From a checkpoint of a small transformer trained on Wikipedia: MLP 4096 SwiGLU.
Each number is 128 + 32 x the weight over the matrix's rms, rounded and kept within 0 to 255. Layers, rows and columns count from 0. Numbers have three digits each.

# k: layer 6 attention key, 512x768, rms 0.0596, rows 398-450, columns 384-511
# q: layer 6 attention query, 512x768, rms 0.0621, rows 399-450, columns 384-511
k398:128095115113120143148129197095100135162122162139182102152112140114129146109153116095116105127137125122088082081154117141142226122138118160127146105173196118124126115136208103141146123166122118136124144146139140107151130111180157118114090123127133106161093123138147163140150124101083121154108153131114111124119118125097104188141126131102075098140115143181127151154106144099150146107110
q399:084169129104154120132168066138111135111124122117124119172153101092107074069152099182113179128135136204084139125070149125114120146160144103096087106146117076155122095122128136115134165120128086110169102121131164143132100136102172124099173168160116163083082128092089096166165134163177140088154182130126172114092104142120081104115143126138121146186105083088126139127128142116158156103093
k399:176159174173149157111107120171116139151159144110161129127126135127127093108041142122117120137122122138154169136125121190169141112113135181139199076114125109169158096097157098125142155129115147133117112119203123101203130154141120085142137152127135086172119147135163175147145113151121107082115146112088140131171110101096134109122122109121113165144061095081088178120111134156112155144111
q400:127117129105163108144122109144147151100128131200145127135140162135135149102133122111156095150166150127102117152089148153145117162107136133084161127095147123126077172132146119141160129148141109111124106168104104110082053123109138156121162075135134113149128134155089126134089154132168132110143095141085073082134101129115131155187091169095092110150104104097135092144109115075102134159119
k400:173125064050153149142111101097179142152108124144093126118099091096099124126135146124113149137125145104154142128160085117128142139104090125136105180128115140104088152108092122131121140085115127152165114132135105093120115140115122170100102092165140122136117103126118126135100109116099135181159108119120158146102127116146102129141130134074117103134156104135108126113104130125114170112155
q401:112092113133138136117125152117154149119146131147190094080117116108164168139171145154114125122145124142115105126166117148157178127100113197143170122121131117155129158127107141141097142134138145085113125184153145131105132167143096156152126114147150097145090135107146129132127174117134099073138088106125139099098128092143094151128127089150155127122075162172183133145082103098134083132156
k401:122123167139128121129179114077132194143102086148128126066063121177193129067096148097071128080127125101106134160110138096137180072068092098137107118140143131144122147154136118174125122093114161120129165110167101128104161188153133116106135089148111114147123131095112101147155092144127155102172152128158124147196106124154167124179135135155145195146138124158188098093134128152128089123085
q402:174170084077051145157118129077122165130099132134167122139122183132115095163131114153133109114190165113105152145153120106132108133161150132054104149154133108126134126146088105064078141157158102122099126150177108135111164130127136121138136127168107142138160140139101095111068112143085123082105170124131169072123110148129147162161198127163142169164162111073169135171129114119097140184119
k402:158083125111155109176148149158144159151152143147086138128146109119097114097111150193075127114139072149122165160136187150116114123134173068081090125132161121150136117118064107148081146108133153110099145117130108160160097096130131088152123125171212118066080093108127121072112125078135156132137085122172124149148126142148153151091125066080157122193122167167108090085134133104088174099150
q403:138132130137149096122142103160062165095146140142164163144106192105110120123071124142120141176147065121083128156123131141127151164113165093141154076081138164133172135098128166169167107094131125144166121113131183139119100154142117106185142162075117131120139121153159150147085076136123102110129104114159117104110151116115106147112132093138138149160157121135079106108127151135122147107115
k403:058137153128115129163136143098125124136096078108109113129110108127103125108109128124149183120148118122157089116102140126130130142126113110112150069100160111166123114171129145144083127152100111125121151145176116049151121146129167049151102156082159090116123133109109165161167110143139110097124132153077111075108161153135105144078137121155083174151090142133152138095128091168110163098153
q404:163121167155114103090121176111119080122105151098153122122144148116132162182126140110152093134121131113109126127129150131137120100093135127141062115142154166131113102153111062140119123147155111150085181108140156120128150131104121135121136144141154121113135138128112173166114127078104135209135133102118116137113170158169117111101167091117139119081133117151141184152175172090125123172146
k404:132160089151065121145143132108152138097140150124092118124083107138207146126136190095109150129130118127150139154158099108139100091190099104140181163117085159102139116112174144191127116155136105161123150112109167167070132173215090144128076106085123153161123200104127165150140155134113083152159164116178115124126152117109106171131102155159131094156145127122183075101129116125099122110142
q405:110137083192106101146142069134120087182093113132140081098185132166163139111138139122129144106126120092119132135155136122175126167122129123120106092152125120157141079106153090158112077164112124137098146086120088105131078084162161172092159134133137117093168155130135093096127121156143098141123082135125158083119093078099168131151095097125170128129116108137164155153129172165102082142164
k405:101128204126108098112132097137146117195102124136135115119135113183142131131119084119085145128159119136097142088156140122145149114113063203151173162116135128155116091165134160088092139130138075155114159134126120097090123104096088151127109151129045158115115099100073127164156080096101185130121150078129130101188164159119163138116090130113148128169107136129141088093094155154144163125109
q406:120168198118086116163154185127176118132128145172135101128144158109161157114156154117094109091156165096154116135080170110132101102103118156100149131085164131110145092103112142133145113140149153166138126094131084109135123195109098086082124145184151118091130150095102145148167104095135131014131116123121096131147163179128121116112149103111106095120098138145113123090139123097115135099089
k406:155132134145147121105164087102168155112124152099167145117136152129154074080102130130126113111127144171122099118116168109113132129157193127125086127133116085116147166153127142100132162160107157118113163112118166119115144092151107109126174123123179133095086129158130100159134115109143122123141120130140142090098082144080087130112137141122105147162116112113138136125084171115119121129143
q407:139111158162146101158178140188112127094106166146084119101117126091121082087132130109089103140123102129115110092092161087150149155155159126132129197088154133125179092106102176088080131094130146168122083127152150111120102113117087101108112099047139117125107150098097159175104138121165152082067131191113141144179127161135173141107136104115079119148130143095120115105149116132159153138088
k407:120105108193130158147106154089111176131113173170106146156099110145122101086121119129103085166154098103138107134114122076153150148148126098182122133107122128088114104104116120113087129103160150176091141151144104125099113142075128107120158061075087178135144146136131090095087136108155133130151126102081120141125152094115151103123177137021139119149101118115160129144104143118134162094133
q408:102097162096101136157104148081130122122136106149165159105132129114116155140135125132079130107134113115088128159177129130145132112201108160133093154124123189160115141131107113106158112167160148051112170135156141153165154140147156101099146152130118163124159141093152142155145161120130100142137181163090140117090137116115136134116139147153173115137158108125138132147161144099119147075157
k408:142137113164132074110147150082160133133138135127159178146133150144133116124153167135113122200148142174124096124113129162108127089103128136094107097147151127085101150191064109100112100141140140112112118132082122130117130192073153116125153156123080111079112125134152138133172094166122078155149152113186150169078102155116111101141169118119157172107113144128121145103075124094118118178104
q409:083104127093094131157125134087108113136143124131143166136152112118118140090137147109138142111112129134084127172110113119132086133156153092107129141129130126114111124129109142153162127169117128047102148196138115157101172122144140145122121136105141089155127156139119066138135112128089128132111093155106148135097137156138138098125130134115114131147090148152129124119170153070181115162121
k409:150090107156112138148049126143139139147158114112152127109132111144117108100133132100106115107132112123176101139155172146137126112088120191121094049085122124128152152115098135149182111128093109122151097111108147116137149099140136092153100108119106176128102137162144155067086133149067109137076105156112091159120110118123147121148132115085133082148103112119151163067101124134155070125134
q410:115101151109156110123137133169175119139139156158164120129118145113139114108127138127112161139135146104190111082143087147140153096123162138117119112171163107128163092143118156135182064113129149141146110159120128137099124155143077105097129171148143163118093142101134083167135165122159144140136120093129092143152148132130124143156113143110166177140096126106081146127117149133161130138115
k410:168166154119156146083149156165136154112136146087116123160110141140181195109125148154132143085195132140127167111091111126113114112127149120167118093126123070058168112117117168150145125161120125164109099142069080069117158133148130089135168141162079147182121162167146083145145103107123155162161185123115104076106136103155188152152130097096112096069089101109133120153121153158128174129129
q411:109145101147153094122133149178135127109140102099171135146140141078143170113113135120118106169103128127173130142120117091134128087109119140123118125110146147089126095121117150135096175090060114120098168070097171110128168070146090131090121141142107133139114128086127119126170118138105138130150131161123110050169122203131087096140139129128179151151134118133136171110109146087127120114176
k411:113117103172125135113133159163105089147101142102135078143130074058163114129132137139114109113091110097157108127164096104100088129116137120091152129102093095098129121112092167109125161122159103129085118122191141147094167086137163108116155196084121122098210103123115106117142137107153162141108097083152105115118123133109124082144108132181125126098126077088120131117120126092155138097137
q412:144096123129132165115158155146115155134117110086113115138122154074183156109170086165103185113110128166116123084044098130099105106134146111158130150119134167127078090097126110172128165104137111144139176115168138136087193132164106123095132129104099129113118128090150149149143091138091138093063111178116156168106094185126116154093131092131097047188165089087071159131089150174161121133144
k412:153087123152169155116106170106139146064178118161152152098119086161136131086116142097098093132163130140144218094193158104177091148150090120123103072084120137122094161159122176061136082161194111139143166168135135161093147166133114083140160184122052142084087122073109123158147134160111074078108103139147210108140145148109165120119071112095106183039085195112100174090131118129108166095126
q413:160195120136135147088131074130153162118101124106125165116159104098160137106114179088108162139119143209098114105102080130128111194137132107129079151124160135123143127082153150095125135139164136096121115145153088090161089124169106121126126118158190114160124106139093125108161118117160111114108112136119134093095127165163135094175164136182126159160131099130143143139151112115137158118167
k413:106157115167207137128166095104092068128107179127135166125136108133104144122091108137153175157083158123136122132098130135079089135149120181144168154171162113108144115101115139119095142119138127118113113149134122121130123125151132121145142097159111113178126148093159120087141162160165116100104140134139110130169178110107150162148092117126091150126112159116168129113162163118136169113171
q414:101100150114062166115143188153138136073064113103137179120149160101161098095111124121086174155133176110114147128146088089123157155108149083128168110125173124159120160052104061147163138118144145140152120100090114139120175128173163092111124159103163143136116132113170128091134096197088188137140084153074114091197113157112126124145114134085100125186121172102132146074104156092115115155077
k414:152138083206222142123190088114097124099112142094131107098135099084143112084146111212117072129146147160158108151188132137114149178174112087128141143123078095095099136161112162103130111105112108070157137118159145092133176108148119105143124123114109137151100103091169108094144097155131073140131087120186189081176149145221116127175098089124119094100073118145169136155108201120156131140120
q415:125158071143156142113093171117138148131177119127137136168093122128078113109125112167135118120130157120120113124103129152130111162140112107075134095097119086127134127140143122116077153143083107121120109114118180113153134130068142100102109094105112139089122131117146126147081113160132176152104115155142139137154184109144147111102092112102160134105067125147094135118158099102077127088106
k415:127116120097135101121132139217161182134158127070174137125111099072102134143122188138165119196070142115114157115137053159180117138080160120161112147137140098156128158126114053125130124151120110131123164126148176152099144100125119139164131131167116160091118111150162127142073116148110154119154117106184068162144097129098127164108077138139137125133118086142115146113134128155118143125121
q416:107135143106165097153071163115152099151138084116108127129142056055150140157130095072105123135132107175131089137101088169110130085133158131187149178090137121129155121170104119085141121134126147140113128137139111138158125126134045114087119132122157125129098156115114179111140119100105127087099110168207136165124092161116093112149129092090106135148141150123147126126095112067148103120112
k416:098123119129161152158081151100115121126153114129160105143119100103129116130102138093121127122166119116071098165142157122132185059126152107139176146116154138112174127127163109116130106126161155117196126174140154115129098110129104208205116104179099145061082102076123113159136119137121101131103124104172106123107149147117081137168140156149156114102190121082120076146125144112166143079129
q417:089094119171120179119083138113152117090168127129081095131058159107077146123110091147097160138146151135140159097134096147152182165140126117117129185118124108162104123110114134103153088124133177137106107118115164082122089115075140108146170096088121133088101114093166137095178188131155149147109151107136114160160133123116134155135083097100149084104136151153100171148126170125156115153144
k417:119112129133134110102093121171132137158136123113129170126134080141089093074134096093094143109141107089123130121069121098130181125160117099186143160180149138120095111124169135152114070113137127177129098143124144211088083087063128115118126111109148115183154111126137078160110100191143122099102160122139137093117101091090131123111111135153112163187121095140160122177148132138109144141136
q418:141132140107103100156109128174150173172099150141126087122141101141123111032065165130140100096108156140113088139118141109140129099105141137134111128146089111137140117099126112134114103152192196123113142173121100094112160115108090108093088166128158108166126163132087126092142143103136144137128150159117120143141088150148121104161199094138147157107093156159130145102148120091147119106101
k418:133079125176152132152088109183117178163077160141151099149112123160132134107104104141130097139078102086127134133119129101083104130143128117143174170150170104118164101104097126134134108187072132119109101117168112164074168159123124104066171151120151134138159129108127147138122164080094136158093136086127103125122120089108092122141171121120123171169158142116110126174084177141100114176140
q419:150094121116179103148140141136092196116162136142101106131117126153145161115084153179127113138150165111142172185140128130136151143162075132125131139109152127134125184129110109136121131097081117117147043116082141131112154119154144168111122145116081126165102149134153109173121111140149113107139119131128114075125131113128135073152177119168120093089155144162121150127178137125168170143143
k419:092081131124101158131102162123143094127146145168104120160045162118101105185131089157136108134119146129167122130118139088117146132142105148122104155087108094107128132160149205153170186113085165181104127114140136114142167136081146082132177082041144106167143106170126104101139148125138127094069103196112093150178157147142115126141117067119139092104112070147176135081129144120170159096144
q420:091154154125127117152115149130112129138196120084137143181123125181098154130121142134104101114140107122121184137123138106119104102110105133156119135105083129106097118145116113151156127099056090073146104110084149153142124101136123120106177110140141104114176140113151086125076122136108101158141167129158134127089142149115139146107167122125164132142112056079125084138134179122100114108119
k420:151164093122097126143175088128150117127055118105092081130067099115091149151142137115137164141174111134153118113142123169140126125194088159160152169150113099155168094146158155101120138126065155141078106187128128142160105195098099166166109082125134090154175106097095092132126157111099115154137168121117085114093124127077096100177096147154149154119117065138122105194120139094135093129122
q421:133088106172155143079127120139090149069124122128151100118131155139092136108121112141176140142121099162113087068124127152113145116123152136176134157108150111163125065088122135138168099119159131129136172108119140128156085127134119081114121112114126109120118120132150159126128121176147113111114134123107174092116084109122133109145117085160152128144107107123141201114099113119145137148124
k421:150147086086121147102143112133138197100103086098143125150113164097112100091133122168156098153107105117090140135175154102142134169127094108158118150128145148142105102084087140106119089123127147073143130141084141180112097133112146131153177114151124128060137114139110119117106145167151158092162134159144143167083176128208094084135141146143128088125113132112114131127174134163097139174094
q422:132129104143129163137157070095130149175168099112111058114164144148099157149161139106097094153124081136141106137145130153104120148150191137113142080114140103121105137142120140125122140142139127117092187119093135115084124093071143128129125106150105124161171121119161150137093135161101118132184130110083140146109114077189155119132113128160159112091135150129137153144095093130136096119122
k422:101114089066153145112118174153117111110116187125124112182121132148112119093108156131161119105060104117132144173114181137078101135125129121095103103120159140110124156104165130133103169165110105122102135099080175136154184158106156149178132118111164109121096138131165134147166121131131144093137124127169176085095116151106138107101127121120096124096148161159121094156153087115174152109126
q423:164178124118062157101078080130114125099136150101154169104118135167176140169160120151118123092198074128144129155133135160077079160088082128103086124175110143074132107173098071157153145128144123093111220122114171107083141082121112114141092141120174150215093129105173078100166139103122117191116159077115143138095134132111131128106134118121153114111130111106102123159123104136100091119137
k423:121137178150116157111110111098124143167065147086122118106121175151174114176175113129106119103154114123113131141132103080098130114114079119099125130076120174138145136091181084115117111147127146113146144166078087125092136095132134144094112187119166106174142183166154131144156168149129120162091158176099101129123090128148129141143116164114145116130141092156137081162157166135100122130152
q424:092147134157105168125128079142092096186117142155126050136159078169129124125126132169152138107166053101096124102157154157101170123127119129147141093147155154114127104145142098093148147109113122114155127169159125115097105140123084089155136133153111091108085131138152152117150157151180128127151150109126156157095112088072120143145135113163120144093151131110144072161138154112130126120115
k424:121117110105102127164090153115103080100138158073120073130091148134175123138150090137103146162111122127100103127184133125104150160151170118141103126161107111118121159132066150111087140106109103131112157130129111125115066112122078127150116130111133092129163103094140190156096111116106121100147121101139119138126066172153106161117185143115105114126157118119097108108074130159088149126138
q425:150095140158154103115078145147156119076137146108115113122076126135095135148166158139105136154139100134110165142113154165143155117156130126140123184086136120122113127153110100095126169095081172139153106132122120166114159141114090125134121125134139113097125093138133118160109103180124150066118155136112098177138165102106095135149145141112132116133136100159117107127156137153108168127124
k425:189110150171191156118110155086120142194145091134125125142099157094109165105128144172126141135157127141105104081100106133170091159073112106138146118102121160085143150165121134122135137192121100197156126153169107117117141087144128114099100107149176133138142100137173196148128197082134081118095057115084109105106133087120122106115170112085136086114160119162161118126093114068154139114088
q426:137118123175173147121136106147105132077107169119171165132131096182084161141132112129138127150154122118138149085116114133156152139124090151145107190069090141116144128142104094137188135141115126116147113116113122131152144140133122143176140103153167136120121129068132130121167123126135076181173163174132081105113092130129129142098115103174152128092100112101151180117127165106092098075151
k426:160082172183104128097110163118115151132158123097130127088096118144139134166145125137125092145144027141055111115087145095122143126128108157176150127089109155124114111206103164162144130129154092164148149112123117104148091143183148176174141163136137117130141108082139158158208138115173161155111124118168174098118162127155164131124174088161087126078098156182146158147133155128188150129122
q427:104178135134114118176122174087133113094155073146096163142135154112087162157110172177104141183113188162118081106161127107098119152164131101140146150154134209120087049111119099128138172112145150169126146094152085150162163117206107161098158072135174129093106107165129159097121130107103161139127088137120112123152114128120152095162145176158128103182126152122105123154129132145152118125135
k427:163134055132163119130164128166149158100172154113137178105152123130122153111122096157133094113093115155076087099164135122144124133111081155127131127115142172119089136156107120142132117144110138115104143111148114111143110089181104144124147126125130169151117077146138158157114145131119086114115143111175179129150133152083131126159166107152134138164143157162124147140110189087149139103161
q428:109095168137126124138114110140088154149143136104129111145147130115160116096146125102107158082183146150126112121134126122157143138123160142108140080162118094153123155125153119100080122137145131130126113125129138180126144150104122140111147148137081166113112146118070121149134156117127144082102139115107150140059118164126072141070073151114108172154079152142136110119133113090090085130147
k428:131129122165134155127155114148100142142141115129110090129136147084155094087113166153114084173139137147093137143122139137135142155089164099119157107089063078133140067110170111094097148082098195161107184125122153123144160102159136108092075123131138137138114133137138096108144113034113115181132089124154127114143100137084160151184194090152119155140162123098080186126106130156144150120167
q429:115149132185091067129093127113161171150091130174112115124103131076137097131145139122113126119141177129118116090123103109141102132114151137101087158122138151120168113154111128077150082110174104145144131132153086092148109094143109133146161132101127127124096128092067162137137109120091160159092097101167110139085127112095123089113121117164157144126166168167121160137184094168143162146140
k429:115128117153068120171129093119139113146124094190153140124073145091095123102118148175126149158070120161097164139067135134141121168142067135111117136127084095113146112131108184171081150126114142148154134114154043172099134112139145080078146158146110113136102124115118144110146141108134104153126126105099145142085103093098138156107154145162170143183189068131129118046115128131122121033101
q430:164178121134123136095102185113103109116100147129136184168101133117150123107166130102084100114136172113160099145145156101150100126112121112119138162112123176168163101110117102121112146186150134122126125128134146173159132198096116173114162115122082139133176136125171171133135123157152138145089137115136095127140145176135080153107151131105103096172183084104041133064125089143108185161108
k430:143116168113164138079120108085131163094147099131147098127124129116142127151163136146161119155107111166160067115091123212108126150118083188152128111126096150125109147122160102080133136150134122149124135143137116094088153149140122112093134132152117172164117138103162113098138124147179137134101155140154109167113131115137120134101145150215162147118134153145112132125103138121141141069130
q431:134143151145125125150112137156124157151176092143136123119108128131130113089106112100116121164155169131127121116161193154108100136178124099107083125127160077183142159169114118099145155120109148133159074189148106099170090099188140145157106128107092116139170140172178138101129088192116135116144128118091150164154155103116129152096106100088126129164136150120116113148113105154137125151181
k431:109100124138076146151104157146097137120197179144123148166087131132104130117085125134147107098144112134103109150136152097146162042158167121104168140064198087103140088139092058129080145146168146117120122107091035203093148164119075091101112070124183143149099145146133098083097133094158113091090146121110147132095094115082142081131161106141122120145135147166167126093173168109127117111121
q432:168091086173176150127115097117086178156142101163111126112140147175098129143130060148139053088106092143123150119113111114157092171116149125133135090122103131130124114116135105075136101130094097106103167169103130128100106087091123136152152139093153138112129103104137158082175098105168127156137134147110138149130080139127164161125123100129110148090147110084153097137119115146160104125189
k432:116117115073129144154078145136185127158159180133142142140138144110127147129141118090079155138150136120084186135192085121159149158061145142126132169127065220104163173122164146099124101074158158125122140121121152138166163153136156102111185187147138139112169120099175123185076161127156050122150148127134096092088081126104099153125123119152132137106151101064147130111090122119123152130126
q433:139133078190088157085136080122129128133100159152192146136181142097128143082135110108119133127122133103129118144077097154088104135158125123113148103148111147100097086128137122114161150045081143091102111129098139123131168149112138149085114151116179081142164135140122059135090106148127138139153138170038186092159118060123119162123110164153127142111135091138122114176132168164063086156091
k433:127093116096127148145100147109083057145115179141116082116177083078158157154158181152160083166121155115141136112135107150143161157124123176055189102108094141095188149107111095103096108110138107102087125099123156099155108098189103055121184150185167100171139122183125163124086163109114095072143114152127131136171126138140145126139140145111141115163146169172146141115156120102142175099151
q434:109084113149021152114114128145116118107112129065152144148096105186101085165142140112132159102140116103103150136148127135187172096128071142136146188150098128072130155126130120095055135163095132121129128133135126126134140127163128095149136138141101169103133124116134119127124139090123109163090070112133102148081062109071136127167104121099163109089139146120139080145105147143110106104092
k434:117095171132123131089133107119132121133138103117163098098152160131103130119214137114111115185157150132108138157052117163132152113089135136134113096126160186156146111154126078125072068142193096127137156130115103107118128136159120201101113141105190138141131182134094133091101145150125165118131145118081115149074146096090112110146110159148135116122095171167195120137109145233160140132074
q435:084132107158137140144124152113140121115095120147149211121147146144114153159123165148119145141101126112189147138154127103128107122092140120107130163132125126093104171132124137089133166090152096095151095139112165144122191111098144189076128136155109120180078120170087137112102172126083164150137114121167107145138175101174167088105150129117150095136160177122061125120132159097135144091137
k435:136145079113116121096165120122089131113122108099081091115134151093143173151080132112151186097153129136155133125138156084120118080090110204132143172130139102146141108111135143149153126182076122142129116138144130126139153112159123091171083152148124158199151073147152119137120181144110106153138156110144203188160122105099112148161120116109149094135146136150128076071137148117121136139095
q436:082156106108117128098065152133118114089097126113126146150151134117138097173065148133130155136108144127197138098140123183130165089150128089133154107134126132121142161113118097164136121151140112100114108070138118148114140115122103180150187174182145082112122157128123111093142129118108138119142164121119087135091199133154139140115122132179144120130167106174114167115135119147082096124136
k436:114161121133160146138122114111126061085104124188115087123063115137138129078138143135112108136087127131121081131089120138142106145071164136117115097128109137114127101141152135081124158094151130100096130170136114120121112153221097132131137131123169085147082086143136147143154179127157132143136093101110087136146159073162168107114145135162077131114141116151119127175094108123080128122131
q437:144188140139049072106115115182092086152142161144124101108144123169130114127117176082143121083106140088152095087158160162096138104118131146125078161140118150127048085148132176146160136109155128103154179129093160149113115127110149143117107081134109133134161187137139100095112130144141119146113114186099172113092102137095141099107116126136103147161143149175142111124109117148100106119134
k437:114145135155110162166151136124150097139117132090105072152162088140152132126117164106091126063126115127115103098140133108193113167085168134128108165143129161101119097130142118129151140096145141137098138154104135124134091142130141091131141156161168138137090171147157161127052130078134099135151133086150128114133133135085095164119138136138124110183144161106126108103091150173121074112193
q438:152188174117098124176180177145127134132091140104122129153127096152103153104074132123092175132110122107149134130136134099082112155130123103106079160124082159159116136154100126135193146101129092131095108081141092140096149135147068122120062125150198081140113159083120102098159182188144099151115131127097143126083123120083134143143159108162117108143121100122119172127138099176143102155095
k438:143180144120186135111141104095140103125098130138144133166157129123173161114132131140154128145143107052128091097179129144141142099138086158154039143114116167147157150116120151113095165146078109134117117134152108171173132152217106135113111131137151116136082124094148183134078155068095175150121152174130131140136134139126112146175117110151149129144147098138143140107104098096104139142136
q439:134122138089177103124126172141144137138082127091138153149096100086123128102100129145112128071133109130142136154104109148125122103133094157165101106109122089130089161105093132104175099155163126124134096111165129076118163165104121184079108121140103146127071093107150133101152078123116121101088139126146091127175189132086127086085114148129147166099095133137141123140193129123099114141108
k439:079098154102118129098134120143110097073117113096162134122121190128116146170087109125111121146126154105142160149141073103139093141098151147141118108182139114146149163115144182162138132154132153153139120193146194157116131099131141146110176114138061059138126189187114119163157120075082115126133164098184094128075169142091140156121138177084085099145099144131130200156134115109146124109109
q440:152188087123129126158151070129137137144133106116088131118114143178128120126087119135177134102118141144112126140123153065087099154198070120115138129172122159110098093058150125129132155193080088166167115137104125128158113093102118096121109128148123140149126132167156114135148109138108198148158033102138142126154166124107167088122133099171140122113118188134103167108148136137111230135151
k440:101161085158137148133131147103120122167145111123154152141164161077087130122146105123095192071139176086135127120115115138101120121158122150105123102138048150119136143091143123146085165136102062143159141105163124139150146119129113097149161141148113091110137175121105112110162105090132125137069090152134149108154118151118106137120113136082113109130081153153057124136113154180165114119182
q441:110167119152127145168155077158144141125155156131163108089095149156080126123183162111121116114116129080113133164114103169103100129084114179137112132107134111128050111111081131130104133158103111180152140117106161120084132118100162143118116123134126130091128144115165160110122135106146098148123132115110103197117141143158113104093092136107137129118118164167170155189137166127146145153115
k441:141129107127116142079138062091123142119151105141176144106104112174124151093134146169182126111152102169108096114078057140199105122162161129136086136074095147154134096172134141165102146112111151115126170102170110123096197135094091182114103116083086114107130173120125139131166112146143126108132109109117064168092154081108116141092161098151114138106108115096180098166108138119148148112117
q442:166123126080132147149145168111156150146122105137088099124088152138088152138106160091092104168110107173093077136115078138119107128116110100094091118129083131079117117147105099149183100163151115151102145143122066088114151106148112182126151139124091128143122121113115170126079177111126089140117149150102116137142097114162199150170159133098149092124159142135147142060102138146213113134136
k442:141110142090121104168128155131121153144151150136124206136101133128178122154155128110068104152150151134082128136145186163116146113095132156097107128140136123107117080122169135107176130128172137094095129120118134050124146152143195151124158132140083161146107125111141142160116137099111154125105151094125126061130130142146136096129128093136111167054149156126131132160156078151164130183181
q443:096100117157077138137150093117089158133128131128109143161174095138146137144162088070116178101156050101065137119171147133098145121107088115116101071127095092137065142140137092130115129133109097150109138169190130088162149104080076087181088125130113126106141104097064072145138124085144065104120143122150105161032136121117121129152092103125150095119128135185180134165102121105100097154141
k443:120124156146150100189141166113122073100133163119108180113144136078131115176128172120085107160070123157140166144188099145131100141099136134096150103148098149122151139108126106150083144137155119132140156072118173150117098103143217162173138098068138121121185150098135156150141148140118117083125112112130160182173105162115120161165144111107161161114148145127121078145140098132079111146165
q444:107079114107139147121125117170152097086136101079158129147096091146113144130083193118151137137143094136192143110161142132153141111065117098155078140112170150130148141120156154148104101124173160094135157177125145103142105151178107203124083131146116163085075145132184165115133164121134156144148093125151143143138139115120153138133120137170137134124119100136140095086042117084077084095187
k444:145142132084131140132115167097125131123097093157075123147133156193163151097099117092173119146129102131111110139172138108124121119169146126113138140128108127157070099136110126121126082160110100137151110120121159160158133114174120149200120095176168107178127131090095107142171097111148151145151156118137132165159154127165045145115122143166171129105180121139115126111095166053127110111142
q445:199129139118112101083113159115112132150168194102075104109135131134104127101182099120078138078102089182128150134126087160178103113131154055173143101143110171091167134131124149130107137137122181151091117127101135176137122142112111102142069148131153079143132139135110133136167110068130134108068149118135099159173117143144090152133150158108149129141176139133134147142090098141119118095137
k445:099171156090103171122127158097178171125068134112118142124158134113121084170148117149163142112165173138105146099159108106104120188099153116148150168148124090106123157138180109122208106098144099164108132161114134146183053099125166137128112156188117145141173137121126147167070103133083091125126127143166153162138091111123172054125158079169131111191145177098145113093099110134150125111160
q446:152131141161160106130126109129141149154177110173144095152121115125145140133131140111117109162101128091147092148112174175148103142153174082140080173102098113153137143089142141109104147151118118122126110112135068130088106083161161137167121101114122166147136105178166128166128122209173155173144154124139124114114171103121107162119120170179148125165148153134113178092095132118152142110124
k446:084150170132123161121141152162187122109160083128093166109109176116148122125154163117109137122074119087101126130131179111128112100128111139099119134097074123138124120138187145137111188113156134137129137117133113132117143131130095166154109165090138124073122073165088144092140112129153117115149075128054144167148103138176117083087149121116134101073170120189158113130114124087101161115152
q447:166162141121122110150155100184122087163155162119152095148138122101058130117134077131101129071146109098194127153110125143108127199118134125136160099133098099093156101129135133164104132166134083087129053085147131094167156077103122110120125155137111126171138137110143148108105120111135120191067160140114114141148109098128167118115158058120142073174160162180132180132123126110147123169122
k447:186112169145104082158102076149132156131105125126055120094118101171119160099106148124100164145080061121109127107141117101126113129160186112119160132115111125102092142108092104116175142071081140090183103147160138110120105151170150120098168126114145157119152185094106127163107225148171150102093145084140129048153123143121142128094118174094160149147174133135135150162156127135173135132101
q448:117125140188113126163131143166122203123106124077096120124125140162130158123128106076083132148079117148125125134070124131135146103078153121158130101116074149120138122106097097111105084128145156152110144123103122165124116112134150118165097112074131117145105165122125100106178148138128114153133151148146147167134141130177122150124154100129156130145142089146151161114095110135120124109095
k448:132104109149123112101167155123125079161135135062124137158119156152123129078098175180111131142136150083125158112132125094140107143133091134166102106106120118184110090123162129138162145194093173101133096128117141129123115126186196160107128086128093173140157097126070136128148092168148144182160059174117177102126087115111149118117110118133114109128130111167131128145142118131090131114130
q449:173135146173143148133112088156124145183168127165088061130132166195091114147147141121154133076130114123133180138134138158135107084142100120188126109163146155143101101098134161136112133075122111146122073172092136123076132150114136088167090123155179086155116079122132113137099111098172132097114076146118081144158070128082165198130102131080148119113149131095056090123127107078129131176075
k449:131089113157163138139141078101143107111167112124095115100156132135148119137143155117187076125124076136145164083118109131136133155088153124134151125167174134085104146117108134108154080067126142136161165171158083116132102137183143138126181107114135082165166179139116082087144115153152126121086104152155136108168135097091144150119116150142068113132125118108164100153102134124179136168191
q450:122106151153127150105142076143180110133107121158116156118160143105142110135125122143163149112048128130148098139137156110178155127120162141129123063176105099167129129125136093104127161066129113116154154126094133109149155155137095142109110163140172091078158080134125138129140152115090118132135131116108152112110156116124146120152161099167163147139092110090140144150143155081155177078124
k450:148070103171138114104136123120171096113135179148042129097169114095128112111095108135139102115079135112183132108179100126119117165127127122078167097148100123119101132148129142146086147085102061127090173101087152141162172122159133102197094164178146129123157141137076123128086134124150144115117138092116106120192104146174068082115148150182157092132074160121125125087143185108078141105123